config.yaml
hidden_size: 128
vocab_size: 1024
attn_scale: 0.142
init_std_up: 0.0797
weight_decay: 0.023
max_steps: 6128
Each number is 128 + 24 x the weight over its row's rms, rounded and kept within 0 to 255. Layers, rows and columns count from 0. The size above them is the row's rms in percent of the matrix's.

# layer 11 MLP up, 640x128, rms 0.288, rows 108-116, columns 0-127
size [ 99 108 105  88 110 105 101 100 103]
[[170 155 143 132 122 116 113 104 159 171 155 177  80 156 115 123 152 128 148 163 130 126 166 124  91 163 169 135 140 130  97  97 160  55 130 110 102 103 126 158 144 117 111 148 131 106  91 134 113 137 162 146 135 122 121 115 126 158 120 137 159 151 106 105 154 153  76 117 121 116 105 132 146 143 160 128 104 186 117 105 108 123 130 136 167 121 100 123  80 126 128 104 128 103 121 106 117 119 131 178 136 119 119 165  99 110 142 111  98 112 119 131 145 140 163  97  97 113 124 110 140 113 150 164 128 152 148 158]
 [137 128 135 140 102 139 126 108 116 135 116 154  98 165 113 133  53 140 167 103 149 102 161 150  95 117 123 158 139 136  97 144 183 125 123 130 119 112 140  81 134 137 111 154 145 124 113 101 130 166 120  81 109  92  81 179 112 130 121 111 113 138  93 150 133 128 129 165 102 158 122 123 138 114  87 126 118 151 126 146 112 161 108 105 152 108 109  84 186 148 140 150 136  97 137 139 107 122 119 144  99 161 146 114 113 184 140 132 112 131  94 133 115 143 120  99 157 156 122 121 137 131 133 128 147  64 141 102]
 [137 126 110 101 175 110 124 153  87 116 151 129 119 140 124 146 160 145 126 127 109 163 176 102 164 136 113 110 123 139 106  99 135 110 141 138 165 153 149 143 125  99 143 128 100 139 153 122 122 155 184 135 135 145 116 140 105 110 109 161 129  91 128 133  97 191 116 128 151 143 140 108 167  77 140 134 135 176 142 125 121  76 136 146  84  93 154 144 131 137 162 146 119  94 170 110 116 110 114 142 141 118 136 100 131 151 134 158 163 111 150 107  96 165 159 174 130 112  98 131  92  95 109 140 142 167 111 138]
 [129 155  76 113 131 112 142 167 123 135  99 119 137 113 146 118 135 173  96 127 131 110 158 147 178 125 128 161 141 137 106 115 120 111 146 135  81 121 158 102 136 127 148 166 161 157 132 128 125 115 115  79 124 132 126 122 134 149  87  99 146 154 133 135 150 104 148 115 103 151 143 130 123 128  81 132 152 140 150 124 122 145 131  84 136 124 120 131 163 144 156 152 108  97 116 132 114  65 135 110 182 131 121 121  97 164 121 105 131 122 128 116 212 123 164 122  84 149 165 116 133 111 162 152 176 106 149 112]
 [141 134 158 100 133 163 115 132 122 105 133 156 177 132 148 104 159  95 138 120 148 126 118  64 105 116 116 106  95 102  99 130 130  87  93 147 126 137 107 111 127  88 131 111 134 141 139 121 168 125 100  97 121 128 140 145 112 121  87 181 128  92 102 195 129 121  93 136 162 115  97  97 108 108 167 116 125 142 155 102 139 126 129 126 137  95 139 112 107 116 178 146 110  96 124 131 116 122 121  66 107 118 122 164  97 163 115 108 136 120 125 124 131 148 172 125  88  92 126 122 129 120 125 126 166 109 171 147]
 [137 133 127 135 113 157 126 103 113 117 110 135 106 119  94 120  81 142 137 140 152  67 122 108 146 145  98 129 132 114 117 157  91 128 101 151 126 183 109 160  86  94 124 129 126 121 126 156 136 144 138 155 131 107  79 129 148 153 126 139 118 154 157 172 119 142 140 162 105  98  51 135 141  83 131 124 118 123 134 116 124 155 133 130 131 125 104  92 144 130 106 123  82 160 109 143 175 113 171 155 148 133 165 147 134  74 134  90 110 125 135 143 126 131  99 122 125 121 111 109 157 121  56 115 136  95 128 121]
 [138 206 117 168 128 167 153 113 173 128 147 148 115 151 120 147 149 120 138 160 123  90 149 114 166 110 180 146 130 138 146 130 165 109 149 114 161  97 129 190  93 109 129 125 112 129 130 115 173 147 104 121 148 146 126 165  97 115 131 119  94  92 130 139 160 136 143 146 143 186 124 125 110 126 119 144 185 128 148  98 131 140 168 133 106 102 150 148 130 159 104 116 102 128 154 133 161 129 119 111 166 119 147 105 109 115 129 116 137 106 137 142  89 102 144 113 130  93 147 110 157 128 118 115 129  99 173 139]
 [125 119 186  83 119 136 121 145 103 131 125 136 110 117 104 131 129 182 120 192 110 144 121 152 185 135 122 138 117 150  70 160  96  99 145 123 137 132 128 136 129 167 123 145 105 118 145 114 177 121 132 154 128  87 112 147 122 127  82 129 148  82 124 112  89 144 124 117 162  97 126 139 152 104 158 129 134 115 145 135 143 160 156 145 135 152 158  64 154 118 147 152 138  81 157 156 142 110 150  99 134 182 166 142 140 102 129 138 141 140 142 130 107 133 129 105 136 125 134 122 164 111  80 137 140 125 126 124]
 [ 95 139 176 132 160 125  94 123 147 151 116 132 115 126  92 173 144 122 144 184 101 175 117  66 117 147 141 112  98 140 151 147 102 123 162 108 128 109 106 107 140  84 132 165 119 112 113 129 109 134  98 149 121 123 120 100 118 127 133  89 114  91 133 120 139 138  95  90 125 130 105 124 141 165 129 136 118 119 105 128 118 143 157 162 106 174 126 102 103 135 156 145 102 100 166 161 157 139 168 167 129 167 159 134  94 150 145 172 116 116  80 171 130 165 112 157 143 130 143 146 103 133 135 117 131 125 148 132]]
# layer 11 MLP down (transposed), 640x128, rms 0.269, rows 108-115, columns 0-127
size [100 106 103  91 105 100  99 102]
[[116 121 163 125 109 125  86 119  71 125 172 128 155  84 147 129 114 130 131 143 139  86 111 143 125 210  84 154 103 120 140 117 140 102 156 149 121 132 115  98 123 134 155 140 131 110 144 132 177 129 157 158 163 128 150 164 143 108 116 157 121 169 118 123 141 127 117 153 148 110 124 142 129 144 148 177 158 100 115 167 139  97 106 154 119 107 116 148 122 131  76 116 130  95  98 147 150 158 109 171 144 149 134 165 160 139  95 103 120 117  97 158 128 130 104 134 143 133 107  83 136 124 149 115 158 153 151 137]
 [114 119 146 120 106 125 133 148 137 146 111 145 107 104 142 120 155 151 147 142 148 159 122 124 196  94 124 131 118 108 109 141 142 124 129 167  98 117 147  85 141 135 147  97 148 110 143 119 127 141 124 131  88 117 157 103  97 134 131  94 116  74 106  90 130 118 122  92 107  84 130  69 111 125  64 139  88 132 121 127 137  94 149 147 140 182 112 100 141 143 163 102 112 125  77 139 107  91 174 142 140 120 119 129 157 124  90 141 117 115 138 180 128 100  96 117 111 146 130 178 118 103 124 142 128 144 151 148]
 [100 144 113 109 103  79 155 132  71 109 129 113 119  87  89 149 128 186 150  79 137 137  99 145 159 119 144 158 149 173  83 145 139 119  90 103 129 133 115  94 100 147 115 127 131 135 137 154 137 128 103 131 150 127 109 139 126 102 145 114 138 127  76 137 142 113 118 119 109 140 146 121 107 164 133 139  99 116 113 147 122 126 164 131 130 150  91  70  86 152 152 142  96 124 139 137 107 111 149  66 131 106 107 145 134 141 113 115  98 108 122 140  92  90 167 117 122 125 164 164 134 141 152 132 112 157  86 125]
 [132 121 150 106 112 120 161 124 137 112 123 104 114 148 150 126 142 131 116 135 169 106 109 131  87 138 153  77 130 137 131 173  92 169 146 145 100  89  81 110 110 154  93 103 127 124 133 139 134 131  89 135 133 149 106 122  87 147 162 118 154  99 154  99 134 136  94 126  94 113 113 119 155 107 176 106 111 141  67 124 140 154 116 127 106 135 136 115 128 136 149 138 121 149 131 103  83 150  95 129 144 129 140 157 121  85 127 167 119 133 154 106 117 166 157 118 100 125 146 134 121 184  75 185 121 146 111  93]
 [127 119 116 155 169 188 119 134 131 179 180 124 121 152  82 143 145 177 136 111 124 134  84 134 149 123 135 112 130 100 117 157 150 126 140  95 140 135 159 138 145 135 116 154 110 101 136 115 138 165 124 113 130  85 121  78 150 108 143 117 139 115 122 105 119 173 134 153 174 129 123 116 125 104 148 121 150 115 154 154 146 125 145  56 106 138  98 101  50  90 164 155 143 104 152 129 107 107 133 119 139 124 147 111 126 117 125 121 141  98 115  91 115 127 161 123 141  96 102 110 104 119 139 166 118 104 137 123]
 [164  99 110 117 110 166 107 119 114 141 131 142 107 193 122 134 220 142 103 129 135 103 121 121 153 105 105 124  97 127 161 128 123 156 141 159 186 110 128 160  94 134 129 107 108 156 118 118 107  79 140 126 105 135 141 123 152 120 130 123 138 140 100 124  92 114 127 121 128 118 107 139 142  83  92 136 116 100 158 142  93 161 143  74 114 121 129 131 106 111 114 177 147 109 139 137 101 123 110 133 132 102 128 140 147 146 125  98 166  98 118 176 129 101 139 128 105 114 124 110 151 150 107 185 124 107 166 127]
 [165 130  85 177 155 106 135 125 176 127 140  99 158 147 160 113 115 144 102 173 139 102 142 129 164 151 167 145  78 159 127  88 131 140 116 137 141 147 126 148 104 118 126 159 166 133 142 130 123 148 125 133 118 170  96 148 105 122 122 115 138 144 130 119 137 144 130 177 117 123 115 147 101 115 154 118 117 168 163 131 136 117 138 138 144 143 150 159 166 170  90 136 114 167 116 121 118 134 117 168 108 148 142 157 157 125 161 122 107 147 138  81 117 129 151 131 123  83 114 162 119 104  75 152  89  75 141 146]
 [172 129 101 130 123 106 116 111 160 103  77 134  90 119 120 130 118  92  96  92 147 156 133 168 102 108  99 133 165 118 127 135  86 110 142 158 115 130 132  77 119 129 108  79 123 125 108 148 128  99  91 141  94 125 123 107 150 174 102 135 158 154 107 106 131 125 106 150 126 121 148 126 162  86 141 105 171 127  83 120 172 167 123 157 122 162 125 159 105 105  98 165 131 134 148 148 123 110 144 163 119 156 136  97 111 110 148 155 107 118 102 105 134 143 155 150 146  80 158 140 114 143 111 130 148  92 126 133]]
# layer 11 MLP gate, 640x128, rms 0.275, rows 109-116, columns 0-127
size [100  93  97 105  96 104 102 102]
[[118 116 166  87 134 172 143 117 104 128 120  95  82 149  68 105 140  98 166 124 111 108 138 159 140 109 122 160 139 130 129 152 130 124 152 120 125 113 147 110 103 133 126 135  94 135 140 125 161 122 163 144 113 111  89 150 102 135 120 168 151 106 112 113 124  98 149  96 123 128 161 134 155  82 124 161 118 111  80 109 128 107 125 131 108  68 149 145 122 182 114 153 156 158 162  85 143 111 110 113 109 125 158 151 158 110 143 127 138 184 115 149  88 173 120 132 119  94 126 113 141 135 133 136 158 148 159 107]
 [112 119 123 115 149 159 156 137 110 139 107 115  95 160 132 145 120 120 128 162  92 143 128 108 107 124 159  77 151 168 143 115 124  96 163  89 122 110 130 143 106 110 129 151 147 136 117  83  86 105 117 103  89 138 100 135 117 101 105 129 149 128 142 132 115 133 124 130 144 143 152  95 147  95 110  97  96 154 117  90 112 167 115 187 123 123 138 151 129 125  66 118 120 152 177 120 117 131 163 124 162  83 131 164 153 154 129 160 120  93  94 161  98 110 124 108 129 112  96 120 137 103 161 173 107 116 148 158]
 [110 125 136 121 132 134 135 150 137 132 115 128  83 133 100 144 118  94 130 135  94 169  99  80  82 110 135  95 155 100 122 122 119 130 130 106 186 108 128 165 125 104 104 105 145 126 135 111 153  68 100 147 140 146 121 157 157 152 148 128 134 132  52 131 138 142 129 148 109 114 147  81 152 112 104 111 130 107 144 138 143 152 126 122  99 117 107 130 124 131 140 160 138 128 114 105  86  97 144 130 146 133 154 132 131  62 130 184 134  64  94 134 143 128 127 149 126 120 108  81 132 122 167 124 131  94 101 137]
 [110 131 109  64 131 139 118 108 123  97 113 119 141 123 172 131 155  99 104 123  87 203 113 130 147 104 141  91  97 126 137 175 122 140  87 134 157 121 132 137 115 150 143 118 123 150 129 153 115 139 169 135 100 152 153 130 155 158 151 139 106 163  97 126 124 111 169 151 130  97 144 105 139 129 127 146 146  90  98 122 139 108 104  99  89 121 124 155 134 133 112 159  99 176 143  96 119 143 194 115 150 102 115 138 130 134 134 138  83 131 138 151 136  98 120 136 156 164 101 147  77 122 157 107 125 140 132  98]
 [108 155 165 136  87 125 123 157 137 117 146 125 149 139  98 159 150 131 136 148 113 144 121 162  77 144 112 102 136 112 163 118 120 131 121 147 114 118 176 140 136 123 120 117 107 116 117 127 154 103  98 114  92 153 145 103 113 115 103 129 120  98  71 139 142  97 111 107 153 106 121 120 125 125 112 121 108 135 183 104 111 119 114  97 115  91 164 143 121 109 139 191 149 107 124  99  98 128 123 160 114 139  81 122 154 138 126 101 171 166 129 194 123 101 114 122 136 127 179 105 125 118 174 163 167 125 167 119]
 [130 199 111 119 123 160 135 115 107  83 153  94 115 130 144 144 121 122 118 158 112  85 126 169 128 139 129 153 152  88 126 122  89 103 101  91 115 119 152 156 123 142 137 149 110 139  95 118 139 177 106 112 106 181 129 124 129 126  94 101 134 143 152 114  96 131 113 162  89 153 108 126  96 135 127 162 105 125 132 158  95 151 136 130 146 103 114 144 106 164 118 121 127 126 106 113 122 135 124 143 125 119 152  96 116 125 137 118 100  96 200 117 137  85 161 122 113 111  76  88 128 145 183 137 141 126 126  89]
 [114  91 129 154 122 118 144 110  97 112 154 116 139  86 100 127  96 148 135 165 137 134 156 126 113 136 120 105  89 102 193 135 165 135 152 108  95 111 129 154 126 109 136 164 149  89 125 156 152 162 142  98 119 117 166 113 115 137 127 103  96 126  84 155 128 107 171 114 115  93 128 114 128 132 138 118 143 159 124  93 129 141  98 150 117 121 131 144 110 157 137  89 116 132 175 115 104 171 120 126  84 138 136 121 123 128 152 103 126 148 134 109 159 127 144 140 151 193 165 159 150 163 101  95 118 151 161  77]
 [159  90 116 143 165 123  96 123 112 142 123 117 168 156 125 133 142 130 154 175 109 132 148  99 160 138 147 123 151  81 131 129 158 122 139 132  65 130 156 119 104 137 189 131 120 143 108 171 129 119 124 140  95 123 107 118  93 120 118 153 129 111  96 112 128 134 119 135 136 109 133 107 155 150 156 126 136 156 111 145 159 131 130 145 157 137 169 170 123 151 162 127 165 131 162 117  76 149 140 104 106 128 150 188 107 105 113 116 175 111  87 109 144 137 127 108 102  84 144 137 144 128 155 188 113 145 143 116]]